config.toml
num_hidden_layers = 10
hidden_act = "swiglu"
norm_place = "pre"
parallel_block = false
init = "uniform"
init_std_up = 0.0412
decay_shape = "cos"
train_tokens = 818200000
Each number is 500 + 25 x the weight over its row's rms, rounded and kept within 0 to 999. Layers, rows and columns count from 0. Numbers have three digits each. The size before them is the row's rms in percent of the matrix's.

# layer 2 MLP up, 832x320, rms 0.0409, rows 0-172, columns 240-319
104:471489460513543539534475498492502553495508516533440474502495536510525523466441545523510532516485500478476505507475520502542486464483477498538474514500457543480509519447480518481461499498529527505501492497484487488520488465498531503509515534
105:544549488525499492476519492537450533505468487489481410488444487488506514471505504505497479499504548530482492457557551546494486532522514540492526506484491487537518474485510518509500505486525509501519535518522480482465491520535548465527475537
094:505489502479532534515537539493450451480507433492522463494519514478494505507483531461471485530471486511489473472474473482509493499531481500486506525532547493551486497450522515485509490512485471540517493460493509495448507525525551459506495486
099:497527509547512487490503489510550492504546475453489509522510515512508459496496479518524519483501469500520500489414527503506543483468517525512474479543536552481497527497532471513461481538492472510510528508554491509491503515510468509520501482
100:520507504475486462482472485458509497528501515473457435508505536507455500531526472478494507544458497486500514532482493523508518516454495514473472518535507479519528492503510490508508478457516491501516553510520523500496492498478473464486529472
093:498505496487469522463462487506485505490516521501443510516497528505492461518506518495464481529546548499502480493484490513541496506491503478490509529514478509525466506500506491494571513517470469486487471477496471475503546512527510499442523474
105:486447494502505486481469454477493456513502516473518450489521496525509495484458498486484473488508503464506479571502496518501561517467520490483522439486538471550530476464502509500490486468492486538478471493490517471526510527499488535525494454
095:511511450469530484569476518536478478518504451542509495493459527507550471450513524513482484511452503511479498514498549478494482532494501482524495507515505486479495513504486510491483468472508508508525517518507508521493487509504489485484494547
099:510528506500497522463555525492518466512498510564511474535498539509477503501493482487532463461480472484493458525553509501493535483495511458538517495501539501475513495499503461481471440511468541524484468493446484525501529525482486478504537467
083:486554537523530468522462518483509510512524485497485469493463538509543469488528514484524463494540499480516515477512529520482495511505463437496447503509506512515516500464474525518515469460529506502501508503508544534536516512514496583476477472
095:526531542497483492514483532541488487512489508516524494509481486517510485476507546469522552516527533488484546467490528506526493534463556477499493516515479487509494504525553523488465494506465509499466541505508496517486523512531507491530513519
113:550517522513517499470491473515505530518509493490459493486446499497489491451520492496464464499495516498509471513481517474494568511474497490485521519526515490476478477432508511498483510488499491513481495478486536515486470528450483501454545519
100:503462535491464544467499544493515459539501463532520510505472514470496474494491476460482511522505478533487483487503527456475492507535535472552535506528496492507533497486448546494521490528498513483507492470555501508538539497483513491499488545
099:513496504462494510513486525534489479492497610468485514508494507550481502522533474480474505527520513475520534486472549522502488536549507481505465470527460518497478534461464518506497476507516503490482511458498466510512540492484515477525492534
103:535483500532449547470468503513524483525485511496451477494461491488466526495516460480480488475501496499523540472516514515462476532488526459488562486491504542530495496509488499526514522520486499518519538500457525526540511549478489510497485462
098:489489543513499525528530483509469538515521495464531534520493448495506555541514484496523471519557494503468477510475460459491538490494533529487487511505497494546490471475520506466534470543503565471509459439549481518475506513519465535508508507
093:467456461551530510457503484535502493506511495513524467499497494509518554479478506483479494539529478498465512487495564537509505508480498493466403524505493487526485543470540460476516525493523489502486537472538500462495512499492508518513448543
100:515521472487513493519535503534469470529505509538513495470481487506467492480552466508492537538507515508470497489515526519476533488522501542527504541493533523501530517481514523500493505512492494510454558515539475529484481484459496530540532535
094:495497481462574534495520477498500496511471527445523497498510490474497463509529541490479470440521488514496518535524506503501535536478560507494520483525531497484520520457452491518469522476503461497501529458475488510472497492502517439487471498
093:519526490510507458504480446513465512489509469488490511513455513522525487498494495520507473496514540496476501499527484466498512504494493529474535515433492562489457519488505499536507503472446522534475512491492541533478497469542512496483511474
093:502464499505463527470467536479476508489513533453538495508545496529473489494460493483469529535467484522507462500531533497509503481510505495519472531516481491522521459482474505495485515503481497509492513464445563517503489494511480512484490511
101:483506478483529480519462524529480483507516496452495521523484505498510487511509501474504500468508506493501469493542505465497549489471537509512477485478509521521459501514458447506506474507526460480497476482510493504523480486515484490438516553
097:461451476495486460489465513531461502526542454534491503476499510467511510530521540483492510503509512539513483516511531474536486471476489519506530512513517511498505495495456496468537531463490516511506487482502522538452537508504501510514448470
103:467457515511490501511543522498549519530436486510503491503494530530527490496484538506496509498510455475531469499447533514503523505482481516513498502486517477520465474436490530479475512500489530500543492510518490493491439537492480487474487476
101:503495482500479484503523543502494481480534496479514484482483481504479495488476510531499480480477497486524509515524509475499490531528517494509489490492484455507484488520517498501524548473525533499500512505513462468508551479499518515547497529
104:512562511507502496540510476507496540464492516472489520511542470497542510486438512477526570537492522433512497509484530494498500519480493470491492515538477510493515502489507507543519518514476533493475563520479488449474509517538492508529510496
096:476471503501502547506490498481502522521483517479510525475489507507504508528518469477526512488508498425525503490443468585538522464458507518497510507517522478481448486503490534491499511524508432523502504534461506438489507549482519534523510518
095:495465476490485488499493467516476505523474509499480487481512564494513475491502527494491478514507503508558463539526474532525489514490476487528530476498491472476461401540473520510510487486471487426532517449507494501525513487526493492538487475
106:506501523505487512468451468480561501508489502498532504510468516516510518485518511508504527508471544493501512508449503558508514509508515463496465434549563484527499503478528517477484503471521471498492477492484491505505499500518513488531539501
093:473490485495540499483525528485460463584488520508493479558457528501493526492504539507500497544535496483507545519521507534501460535453512480553507494481506519472522507491454499460523516445468447528453578479511508512481492515544490486522489508
100:532527462494526542476501467465527505449469553440512523510466552507445513494508537477513512479497493507491515489495512450504489523482532527476500517538543466521477453547469477548484515515530491456559465528525456503500503486522478511545516492
103:461516507469501511498541520489528480492517547481508530494509504510518489499481486492451514520490518473474516501527484498490500426496483485509453501534460434511495462485523559450545447476526529521455470491489447499501546514485490493514488519
098:510513513487546468490491534499458480527549511472494490503440523483517495505529482548469498504472486516507492498483500506507529480484491557509503477499496478481491494522519507500467483506534462529501486489523484528488529484512516471497519515
094:552507487534459491548524520514517531527501541487531451538495471500543515503492489543471512518504470498477443490479494492489451495496518465473557512482463494509522513510461467479504494514454513523550546520464538499517505533504483552507486488
095:534532518531512502536440465461531571514514507510452554484513496488489546524468476477473469495503498482445537482481472519503492535466490497526465505490492496474473510485495494448462509501490475506475501489558433493513496471517510512482492502
094:470509493507441516523509435489480499471510488487494488495479492479462492452465539487534518533479528483500509517495543507553509533492522471493558506482464538513508584495487505524470516513488544486466501516465450511496497470505490522513498494
098:499511518545500446458489528463479534521477531499488497540510490471473461532495491503526481480504494518501502512512545470507498514516542453487524512500517537505507523492498495537518491536521521530527527495494526503515481479527449526489462476
100:504508503461493488508549464476510524462552487480499477525456538499513499520487518501476459486527501505481484500529482440534512433502463509537489549422512504502502441508536488489484482509478521440511526486491478533497482523507500484490457523
097:518488507519523455526500521487541472545486513516507475489456503509487497485538488481493450521515505501513469558556492505529529485491532534512511508479487470519491512505516500467495536489490469480474519496522452499538478501506528525482486514
107:533543479493489508479507473500488498501520507542494532509543439498527483506465527498526477487494517496499471507531497435478474495511488492498487500459477480486526484494491482503501510467490492474478524515512517500482460506522506499487438506
108:542472484478534518523491470481465472555474453513452492497521468473484497486541510491507498525512506506492495546543504515493475543491493537511491503507480523554531518486494498488519513507480516515539494530465451500571522530530528506487467537
103:513480550474507495542502464462565481527501561523494512497489459479449504467470515520497514505513442541507474473531487542473529469501461490490474513499463471521497487478491516526531530490455474546520525500498501486517492479503501473460498492
100:496489493512504479491504484484492487520491491526472492498499512513479480493448512520472501533517527509485519441517489489486518514488535525541448507532446536523475484507503499483503509439498466510452513497498492504500462487484501496495455487
110:514484499458503480501507533475467468525516518483511456458493482542473483502471490487496505472480510486526536468507454475539485523490493495536461456541507503488488488476476485506477531494482485525501561481480497505541473485548515502566496542
097:486497509503506482518502477472466487505478529494517498514482509500515516526484516530490535489506483487483531468515489458480481468503519502548522520516501527449459470489480555462503491491501519502500480502492520511516498515538502546485476483
099:475485513512526533515458469517481477502513522492455460503513534515464438464518542485467522466500556525467485471474468496545532486515519496483519520531486507525435476534523488512516481487483503506555486475491488504487463481500469523520473479
098:501508501459459481464503504509525503495503498519487547544503495506499519500510496523527497469489470471462463480528486501503495486522510492520502455510505533499537511513519515490486507501483453540510485543551529498531524480491460478490525519
100:496512532453565481500469498505528499526486520507490484478522491482491500460497552487504501451507505507505496487524535524502513516514484493547469469497474500472527490483518492499490520488466519505467451498515526544505519520525503499488525493
103:487500482494542487529559477493456542540527478513492464467455510519491521516514509473469467495494493454477460492525508461516483464518504484520510489516497520512488451495437472488506513491494490531542522455528434495484502511519521495552509541
102:536476493492515558503510479517521516552470535500518481508530498533486491492537524520462586525536498503472492473530469520500437495489547526529500467503459503528545496511468483490514538516546483528550451505527488547554495483496537518500508464
100:516486474494523573502499500550501504460509526543471463531512494458492544524488499497488503489495513513514495486438498481499460495525545497505502521473531466480491521481534461484489485487556490488504479492521495520551527519480487526452565533
096:538529527470573487509510527526489550480517457490558496483536490457530508521534499506459526507490525487493571543518515523510482488477516481519551506512496516494510513482516582478484470471503569493498482449471477523531494484469480517503511487
097:476495483546519462468505448489485490519488507502467509525501481511498496433477486549510535517513487504514526417532480551451518471476482478484473503476487485447486502487472533509479490510485476511547442474546489500512491483531468456546497487
096:456502469500489447512511498532509469518517444499496486460520505484526495537495480492526516530463519503477498488529509505484569535495517514519508514533489495516525509549482447478541516490428514525511553555558474506457500494521477489488519454
097:517488519528507502506495536507457436485506465510508480546475508449546506492521494470526525485464483484483459511518450484488504527495475456518507476545511477452502488499437486479503517496492514480546465528480464464510471505514475441512458512
095:485561479499532491488469449511521519532521454514511546506516545469515560497471523487528468490537529496525478514476503533521526465512515520512485520507497478502484495494485535534501506529473512505491480470473510540448522516485515488472543510
098:548476495494488487506493531498519490496507471481461466491511526502556510496484466514511546538490518519540547511502499528524509525501534488514470526478531531445552491496496478498509494510455535449503500455534497497519498537514468490524535522
105:504490508494520523489479503455485511455508495519449488519469520447531489493549499483514516484487520477516520496482518521525488552516504515540561477535534539514507501504485527540519515509479548497485493505508483479528533499524489485517499475
100:482458534513515497517513508492518551535505457491488488512499540504502535471497516518493476499480500516447477505505469505457521531512499497510513436508536503519443486496512500528506531494528523504495501478485477510458511517491519510502533496
097:498533530479482495488461507462499480476559467516475494534463537487486519502458497509519510423469524527506489476499448464529508517523491497533490455485501504495494478473504521460466493513477500479547528498512480483520510493514477523439510511
110:527536516508454496499536515477467499501482481491485457520481474468529491503467502494523482506486448467442440529557533511475509536526483482528487506508504504508502478526516470517503469489511516474517447536509499573490495530531524525516536530
099:510518494549527430498500508507522514513529517500453495452529472461430492509488524520444466517477535506502553486524501483521490474525471509530473477447483489505506503518473493515521493502507518531493512502497489489518437525513517504528482461
100:535514560497470494512483479503493484464478472535501569508560517503482498471516500534490481529522518483548510525530532507508509479452469520438509498499461517506502492494481495506489473510489466492518482504476499540503515515468504501511476512
097:501493462504435487505539485496499471508530507437529480495462505483469495498523513499479490519432490511510503529467511523477480495488523489532542520510509493457524486517512506513510488490522521492543509510478504469488515491444535535503459509
091:487491535525477475527501481504442496498546535487501493552470517516504500501529507532544490501517463513500480539483502463470511495542513498473538511494543520471538462520499458466480500512518491498464506494529470491485581456518496506541459538
100:481505499492518471522505505486456475489507459537471478518492463495508508499488499473559529544476491502539482520448509467492503504544483512503547507521504490512491494495515498476508467484488553465527527505465535530523490444531508467482518481
097:512453511503496503441467478465474498520527498497487529460511473481536509487512519503503473515490516455511480512502470542535506542539482537507539533561491477502463492523492506478509489476447506513524490486504556540501487528526520464559452466
108:532506491497537511536551506502484465515490514506421495492482536468510520529493488532485463513463511507502513485520500506481542487520498510508443495504474491460499505498522537494462525515501539545477447474517562514498465532497482511557526500
097:524532511516531482535494519506486513507546525518499498472493447474516477499540463512514491518491541492527461486510525481507496521530545480493513484495489502504497511485482465489504505432487504532520464519449471555511477497496513518522504499
095:445535524524455524507489486489497495490531520558522497492462484494489542484485471478527546509515523515482526483498514496470533556502505489469530519476454530501496522514497483452489509480518532506509487462505493487528491518557497475514470559
105:543508521504492537495473505477485461488493496508526501473511470519474498475462508495497519497527503492549505511521470497519495518502484530493507461500518457526505491492510499473508474507501555476496510520436486470549496502518443489485482556
094:506474470535480513503477532480476523491523513483484456510515510527520482484510495515532482498535499479557535468458482521489529541505512488536535569468505480539452463538520474510520504458462512507520543487502528544540513467476521516473481507
095:495483511514459527486528459500460509543521491509513501538460493511486472541497529517496466513519538460474488506545490557466539520453515517492470534493499529519477519529521539536531499529491476524481497472518541490509533505505512492545476519
093:524477515524524483485492493509538507504534517492486468513469505502487476494529465463514471488506542530500466487473483493516512506503515492472450472513529513510471480503484539476535478464499498502498528466494558494489482465495544492482515494
095:500519501484483468508530493523487498509482508446466477519472461457419499504451495490509531498526494468517470503523491528464517523447553515494491495502465496497502505531496486506503469533492506497466489498514467478454506528507561521513502510
093:487498543482531510527497519500494521457514509508475509500474484504497489495512545466466493501517489530484458530536485503460509502497472476511506491514521477505521499518443488500484547495483458527484512483481531543510484474533497520463448478
090:523472513484468487519499454484520498524514547523516521452509471503504474501496515499489490503472501500468529466517514514500488510510511475520484463567528512494514512550467496516522493479507520485497499462483486493499483491539503530530505494
100:490513505542536537511497540511493539526508489509522490469540513486496465506526466507507479521511519498511480513548491532483505483524458500483476504519468503506521525505495506445470463479529464502532494535467507495482452467501497472506496556
100:458487465533493476513498504458461522486523475482505515487499512461514527543483477491529546462481465522540516514553476522532524491525518516513531503534488506491502492472502507501433527504497542493506508521475445522462464488524498482517517474
093:508565494491478497521475493507487471470502517502520494506495485462478457516500551513483522518554504495515471472495498461503489511516490491499518514471484488507504502511482505506501505530514510475491487528496459483498489475493504456527498481
097:467515494496483520488514498519495482477461478508547531496500503461466539511458512477481502468509484495498496523504489509508489485513483504460502471494482499513472473492467526498508536451501535483478508481539508514479496520503493493476500535
096:467490503526524486483474493473472500473462508535548520504518542503453506484508486454529439477505482510459454512510465512493492465496519492501519476503520521477533517463480496494517526517526477492503497483499555468490535476499492492489520519
099:474565528478507497502522474479542482462479549498530524492529511477498545500456442499470511516526495465483483536557475516497469493484489511462518498446522494533496553489507479487450480488517490520502545539484446513484482460519474525471496473
096:492502484542484460518507491512471461518512527504546460461502460523495537510492473514497484537514529519507529505506511503513481477505481514493502490428485513508482465516519536511481491539467474507488513508514510520504492491511504486480463534
101:537467490522486491452476433513477481519533484515457507486515509489505454487461449540487493527505484499486511510523489488502480525505443505485547502481557514521470526512544531476513472502449510476524511484473499530503533502476462472484488508
100:529499514475434520510483448517498507519531505496488488521512522480507524541520496489467511588509480512544508532463503508489545470498497492461464544546496511507516490530512481534480534494493463441480424466511467519476505495493462543528495489
099:530503540494515494491495471477480462521506536498505499493525480496482472466564533542462442538481492509479554499468533500545469518514495512527519513482451520539478505541539522553480542509472518506471556525534530512470495501459475480499503471
098:469547469465493483495500554542472462504495478485479486517515520508476475525467521469519518487512493486501500509487498523477492511465514474489476490465510496527499480501521498547521511460507481495526453540519506509504511527514509521522490460
097:493536441478516510513495507494502463540516527507525450467520450500517526534496496515504492458486513513529456512515510525516518537537513502499535486497478470476476531512487477525532547478527491501502495480541496516541522540515476477488496484
101:478488520521494486501525539533525534529459467506467482562515515558503492510529490447514520463464478532489523494488514524524464493494507478551531495498481521517530510531469513473520511477492499498464520511484500488528528507498499549492530510
094:520512458489479478496463523489505512526502445472499471482464521547485491489525484527482530447501514485532473482454439491511487523520506498470549535521499489440525502471504483537533474547536496492514488503513499451543511496490454504469552466
098:518535517498484455493533456493479514531569480490496497510533466505529485500511521473475485528493492482539529506453484502496469494499453535506542483568476493493496537491498442531501488535511509499463476474500508548478497551461477515539437500
091:498485509516490515487483483509480487484461511517456517494469445503462498487539493539494501480487498477486499501464472538522524443491526496558448488487487500517502475539515487470484452525497451477489499536492485487501498508516511508505495479
102:517490508578463493465501470472534497523509467476469469537468492502521467473498462498494491460533515538478481498516506527503549495487516489515481517495475482517483499476499477481528512506520476516486525459534506554470479520447513495479503480
107:498484488531504481492514496523513471505467538517509544491474506509521512492467498544496480519529525516521470523531480491548525513538488480543521485504508521526495510497545532524576506524452477477505509451495518477511477506514486535495541547
097:469514568501514470466501456466489533497526472500490477522490503496464506524480474551492522510528477505504463458486487525525502511505496518525438517532456451484517501513507522518498541564485525476483499477518512493490474490466525493528500500
094:529517513498508507488498513500418526540518537542524477515468507475525483463507543504499533501497485448494506499534451472472449538563495513524478508480458473507458483513506479490487514490486515508509448534495439497468480467484492534543496462
091:457529507472512534524498512516520499508507502503483532519483512521503521527483502534477525499528508490496525526530501489478502498525509524463529515512511512477498496530462483507501453538516459521492454489513494513520513471513495466484480490
096:525521494525457476519491478435515522472478503502493593515511492476500521471508503504462513504501549445504533501495480460528479515477511479490496483523483530506532464461524536455530512497496502446498553499476461477509497501523492551477493474
093:498483464512517535532560565550471512439512498501553504511505544484491566512499523476532491464477479460509547502559531514495477515531499546486512533495434482567517494486508492454516484492502535503470507516470469458531499481470501475469461497
107:505485479511525502542504533519476484494483527566499524516475487501502519507504523514528530502502501482488494549495513501494474468502515563490527452534493468527537515523530494514523485507534474511514480497497499486551534483479553487487505493
095:477490504522514494429547460498492449517498493509541541556525493480520499535562461518512521536499504465546509483500542468479484518503506511489520509481531545548445499473515489481471519484469478498504485469549488488503502476500504508507484531
095:530561487500466547538486498465511498496476503462463513511485518489473535540501462515489472557484503512496466490526507508511483489551539462479523458468479494494429464484453496495480495497512527504477518477515525524463484486501496496499554499
097:489504476510521517478469482516524502520494465506495483458544487449505471468475544539511448489475495523524510496530496512493485518495452515517470483531490499500485491499463495470512486495491508474497472492512472501503485497475562481516495515
103:478482564526493490499532501524540443549463514498481531487507484478486487506514488487508477474518482461481458503483474475486498481490481480528489461477517484450497510503520505497533518522508488524529516537522455486510513489494477482486530537
111:523489516469516510545484523549459572498494507470510507541506530508506480510481526477497483494522504504446470502513497494548501477505545466480506518510493502533533542489471483492461456484519523466547520484516549525512502508489484471487476497
099:467509523504471503481456490497487513509484541532485504491539520489473513511521536467496508503485539509515520509430486479480465499506471486503469541531502526529500484506487483508535484484483485465551521511492483491491488488535489480500518538
097:495505459462502522479503530492481469526517474518542478494505449534522513524469503470542534469516550532491488533489473530492547542461483437505503556499489539487495506504470493553476471479469503488481485485504515496526521475569506489453505479
104:499511502525547512515530506552502496523493494519507492522521489486526483505513534502517485502496494511491469475524534537506536491462501481508532463499520471523517519502494452507503512469548504472475500470503484496501505521517506507496479500
101:492494530482487488521489494505518517483502421503478443553527532491517505468471539539500472492473481553521522494517501472535513460498508536508408457478456506509495485460549491515504512492530465512478516432495487508515514475495462521509476473
095:482495491484512511513481538491538476508492518556507444473559471541501510494472477495524522509468528489488531483492495528485487488503480513528459492510456483489540482509505506465490508462559501439517513529481467442520487493478518471493524483
105:482466569493506476509496495500490484477528498474482479498501503448496485493519499486519480515497512556543502526523494501538517508535508523518471477473461522514517514525540463460502510507468516482467489476482490522502474457446503521528498505
103:511507495430495463466481565462494496460516537500500471505439492456465541464507527470505493509474499500498489451497481505512483492550438517495497453487486529494469498523480503523493467497477460490536516497488521505549494528456516510552472447
093:536458523480486460523487505515521485545475475488513461448509519480465472434468504498517467480492498495507494544498509509485474519484478489464494525495480529527491492517534503522516512473534505489507480497528469451500483510508471532498457521
098:494510471474515511511521531522500505539543508506474548499477520494469460499530549511505498452512501509486461556505498490492508508488481501495465513503530502498481535482485525499533535489522484515445485481515521492517504494489504488501530487
100:490482513535504500485503575454500517504558513499490480502539517516474506486511525465484498469509519507482475481497512502505450497491516508468485560494493476548428459502546527505449510518501506504487513538492508434531565500469469510497467538
099:500493527524485502505501475531515507493507546513560487471457528516488478458498488461490539489493478503512495510514513516456478523511501488509508503542534505482457532527501481495550522523471490494474499529485495466461486483498506489505496557
099:464473488528449479495457478444520517507493537502498454485495510555536499514456492539492485480519522484473490529518469537532518487499471538547521532538528477520500462484493503504492491504485496517523519496504492475500470463502491469493505518
096:478480480516518465487456499480493483525468501524514521487548481511511510543488517464504473470466531478524527455526447467471500483524553520509488458486519516478478477528482520548491521514521512512506517540451553507511499493480465516497467464
097:492539476477494477502469468512461490492521521499529527447507493450511489462530496497517471483511499533506527511484485457445487480510498429486471502534519446508449522526478522508511500488512502499474498460489485512472548449435464508522539487
107:490515501488458527458529523558470471498503484502504481472512493501508496525487555472521522516496479491523468499495493504504518501443487498496518473525505504500498508507521484519482481558509484490468530512461520496493538485531491491488528499
096:549515517522510533520485468514491471478520481475500459489490510505485501517545486486470511537479493480490493497509486478502513506455480490541490486494540499502528496493525499526513478521510494506457535516533547485497501525495470473478491533
104:505541505517538505470502492515525531510526526503499529495480509484518506458483532495491554494485508518489562483516525514493460523512475506497562509509472505525511515459492476503489473516521488467499526448494481507527498509474478462500483505
091:485525535464518497490527516522480504501474513485493544521503527489516529485458521509494529524530493525460470521509524505518491531502481522515507506491474482519507538536473562531498482535518460521501526504486491531497550492476503513477523514
087:487499469558506504513527512537547536492512488476521457516495491451489524446517534492485509471547546515480472506481497491487493514508491533492502483495496469536515511515537505484444482513494484545505556536519506489526493490521517463513514433
097:481529501527473534504471479519581482482463510476490528498445504465476489494530477508553538514491518545474479475494494496502503447537497501509503445481489498518468515483454472490548496450507517503529498508508503504485484471501482478542497440
107:438426484496476503500524463458532458482489513506519499488502504492520500534478488493530478517507500525518465489524520555528527543530516547486509474506470506521438533507494476531532505492525520491475442475483483518528508464498504511501470493
096:453506535502488518514489502445520484492453521454482516490532563499536529497477496484516468452496544517496524506481503508489521512485472536446485481508452515508487482521511489525526499502508488473506475532513478473498522458541570490454510535
097:545453499480491504524510507491494483504500540528528456485521462494506498467467525522525499491457523488516482508502517511504504494476484492470532501499475466470514540470460530500556453491498516519505495463496498494487510460491532516512486483
106:471487507483476514478526493462484478498462486485493489532458514504490523525481505474517519478483496481504470507485472492519485487478502517501493517447514501493530489489546553495522515475471536490506461505496498504498522533487485491519489478
097:520543495502495528506477485517476517500521497465463491545498512498526527486492535501473529543452464502491562489495500512524507506484492488471506512522514474512527493487594488505518539514490481490503507548504536446482514519480497468517489475
099:535501463505503491508506482541467492496457549508485506496480515494555522571521501506486507484494467506452529489485462529500498498519533520536509490487478510471461464551502518425491497520464501512540506481491439485507480443514502504472481478
103:541489541503530490507467477500513483485476537497493490456517486469486481504532545504481498529516496462497454533499445503508475498514490469506526485517465499495513489461485525518466493492483476516519475504504514492490468498510531465499500517
100:531522557508508483468483423484463495504478507484467530481515461504488480506488501515515505499523504470503503489528498509520511476506532476532513540507516485542501467496536468461511525475504521484454506485482454529477476455531515487499517498
103:557518502479498559513493460451518503502492489483512446543482547529486471493508530522472530473483496468503506511491532543510536496509467517496496475499530501506546505481517488486493504511463480520481517552522512515468461494467491510520484487
092:486507518461515445518480494516523544503499507522477498495452454470494499524530476518460512542522481507489454525524491514519496505503486528477470492454464454491512516489493502539483473516495524522497488487499512478516507557517564530571493495
096:543426507530496512517470517456479531517520468510471478477519464503528491518505503514499521523477498465496494471468443483522504501534502498521558530468444472518501497535477500566461462540480467521527495544566509496513512513492487528495499513
096:492529509531483536500577508446480513474472509483559500521426547546501513523504505479501433468487513458490489527497523503478476492534503485522523477503520529494541497439527497511473506514515486527498493512500507443506541497465480560498520524
095:506563477491530548524459471521502508484485529485465545467492525489507504509512485546494499502481503482527497475523486468516449513511530522491551527499441497489508473472503450513484499502470529515488486500522484505500494504459526497535487517
094:495494514497463505499475475481491443481541514534514509470511503495497509521416528516516442484535495482473542521549509494488485515468491507483481497521572488492496532493429509488475492531476459516498495520515485515506456503524467526500521495
106:462501509490483550507484481520501503488483507507555496519486514512535530487535521496504526552516476498513507505487513532481523481539530502472479503503494539512510510512481509497475494513478523525506487498459504519493496469484491471550448512
093:537496536542488512530487516466469486510461471496556491518491533539515524496493521508514513526564468499483528507456459513481517462490507501518547493481542513509509522501502488525507523521494533510493526486514500483494484449450544497484530462
104:519485464484491473499484536498470508491498501481518533522518513502514539526482493500496460537531454506492498494432520505475538460475527493480482474521461505542490493466494502472553514480488465516488480518470511512468520451541482526562499489
097:484542476496491545512526561500506502488464503470501515497484496532471438491530471484524478484501498495502502509539519495538505489527521478486510484512479528516486519493533487492492474471516534522463509483515519538532526518505510450467560474
102:506518532470487486481495517487531484460500476553507511513514504535537509507554496554470539466493519474466505458516493498471481472517503447460467508411504532498508488490457440511494532462546489541509478517513483542523495497465521458486468474
102:490506430492476478487478516536506447498490499460503485477491507507467519475506513511490498474483531468518477481516464519500518493530482475497467475526514515476505526529400513465459516483492503531475513574507521486525516457529500490522506521
098:456475497465489472506535485523487502490492522509464492505547493545497478517469512477485473502551487492526512491477492494482515531498470483517494499538460466500493513473474499477493493492514457550501491526490515493484537468515501512460508537
097:471435490498530524489480544521510498497507524492529464479528474516525456476556467471472525462506468488536505543489510531475535527509502525496462517514473447568526459495509528473480464459511524509447484470511490494479520496521495524457483516
094:453516514502513492514521521498407511515512475458480546495499521510499494521503528473531498526459477491535487505533524467500499493496469534463513463500488464479558492510510483509454485517487528535453507517511463442481559505493487506461498527
097:529507523510496460476515500520501493487519470516503528483485475492501488494524481515485557485484519433428508482461504507469497510493493485539507545530519501508499534512483529493486462528509486463546495521547531526509494462497450492448464488
101:547565495487526464500490506547484463520489465494480487508508489522484494528518521529485511518475501527521508494508503476455504519543530522486520503472534479516525508492465543474502490537508493482512522467489465489492523445461446520524508517
090:490508492459475482503534535523467452516512475491497452535561502470524487549500494537464485516527450443519488497492508504442510469490508486468481467486496479495555517493468541508520435449532525523508516498482514506497502507504501509510506495
092:530469496477487482493524475496472546526528474477550445530532538532513464504469537479515483471485490506476497475504456516551495479492450471481513510462551463508513489496493486484509478486494477532509492526480475540490508506506514497497500528
099:514538506522505460506483468521502500496485496509473491499520512509469445479474527473468495511455512500479472531479563512512524492503465514505493438468545472525542483491504484462487515494532492501527539538540510480469515559499481492482528549
113:489475493497475471534520470553498490466513531523546517509499526534464483485490454471519517457513502530529511449507535553531512548496475521549497518514471499513451502536461488497495553492546491499516483480474494507532510476535495494501527521
099:503506480470446493508511477540531498505512504448511523537517507467504525536487525519480512481512503475504463431497461498514483478536528514515525485507521477472493499508488466453546478478514506462470517494521471493485532473476512496544492524
110:498499539528504506528476504496488525536509496532481490522519529537465544555505498517461420494498479495456522554498513470505499487444527506471505505470511500539482491493528539491486465500490505501515482517490480485504552486496492504503506525
101:535530464494510489497478474468476492512535525488470487468500479508468505466495462468491536498514504490478535459504505513486493491511488493500516504458489515494499453510516464496502502515529491508516477546494518558497466473511539538537503496
105:483518509577519495505482517454516484504518519475501506472487545501557530509494552543468467481517509492469487502482503521494509553513488522468510525514446523471474486478501489476491471518486455490492523508504506513500464490503468505517480501
109:461498485571504522449533439529505510501531505491464466501508546483492448535455503499489511505479486538523478477485472494486546487497529534552497546532521467477493509513494512487493502509511483517504525474516488550476494520490494501512504515
108:538496475491478464521500507511534537509512495499456502528482474486519478494508463481510511477481460460513492498516527515496533511483455523533500539498521519493537465506499495529526473453509489525534491497463533490501480512482472489483492478
097:491496465438456521476484466500503480512532498561515534522516474458471515514506482466454509504533490472467521510505498486507532522477503500490477501502520506500511501528525531531492479524522528486494510510509490496548550524482534487476480447
108:486514528521454468514502508499521478525504509479526516518500483447465537470486518524505446505503477483520491493518463526512541493520467491487501515467518465504459486479521494473544543512497488515519484511540559525489494487475528508536479495
095:505487494524469510516476519537464462478442505501487551485504521491443489499504510508491460532512489479488504475465476475469467499515496453534507489491501501483454554507467486468548513542523468501453496481500505507477472482476532508487571499
103:485524499510458507522468483499491476520525473505485518474533488494483523527461493529506519529528464521532467477502526477508490507491520446518500510476479501524532486492434468497502473501511521494487521528501498524501497566497525559484526526
105:527504466486467498477503451527530460488510499500476494482470496492484522547515516478494520504497504514527527499452489526504520520525497473497468554478511481504485556485532484502484508502495497487489507522505464513558558489473499486448500504
097:542505478522489524496486493545482495475525504489505514548468528472547474473543485518532523546476486455532483549506503501491521520565494476531509499516534465518493502481548507540474531498495513532515540451529540474454518510506493460508487493
102:515499528508467499499478499480478495520509458458458510493473490502506507500437495456518494518482479482456510519525469502484506525483443481476505491505522495523480507525516485509498455514504530469488512502494485471473505543487514469492516524
098:462480519468482470468528489515498513490448534489477474515542531507492498509502498508501517483509501546533470489481537521497462512455462475468468500501506518537498533495471479496502499545516505483488506494512490519515529518502490484503471494
103:525503482500485481483509515498528535528474509504496490494494498497433476522512464503477478515465501470505469521525525490506473531498490516541534472528501503492502497486498533517508514527437487516506503536534558504466508543530469511488489508
096:489496446487480509477513512463513514537474518515488546463475552493528502438511434482527541440522468456487506513518486497495526504501502509508545507500525499522476536545472535518540517498505505484467510524445538529507531522527511467484484517
099:494501518498527495500513510449499550489480484496460473533474461485492506477495580489506538460515512501492498466522457501461483483425479478495504532502473505527513543499478454459516439465486482473469519521495476452519482545508485481498497477
100:519563473505497501448492471482503488500461499464528476444489497536460494469514494478516509493430491488506434501498515486506485528524472459523569497508524516486506513505522461531497517521468470541480522495479510480510496556491519507505511514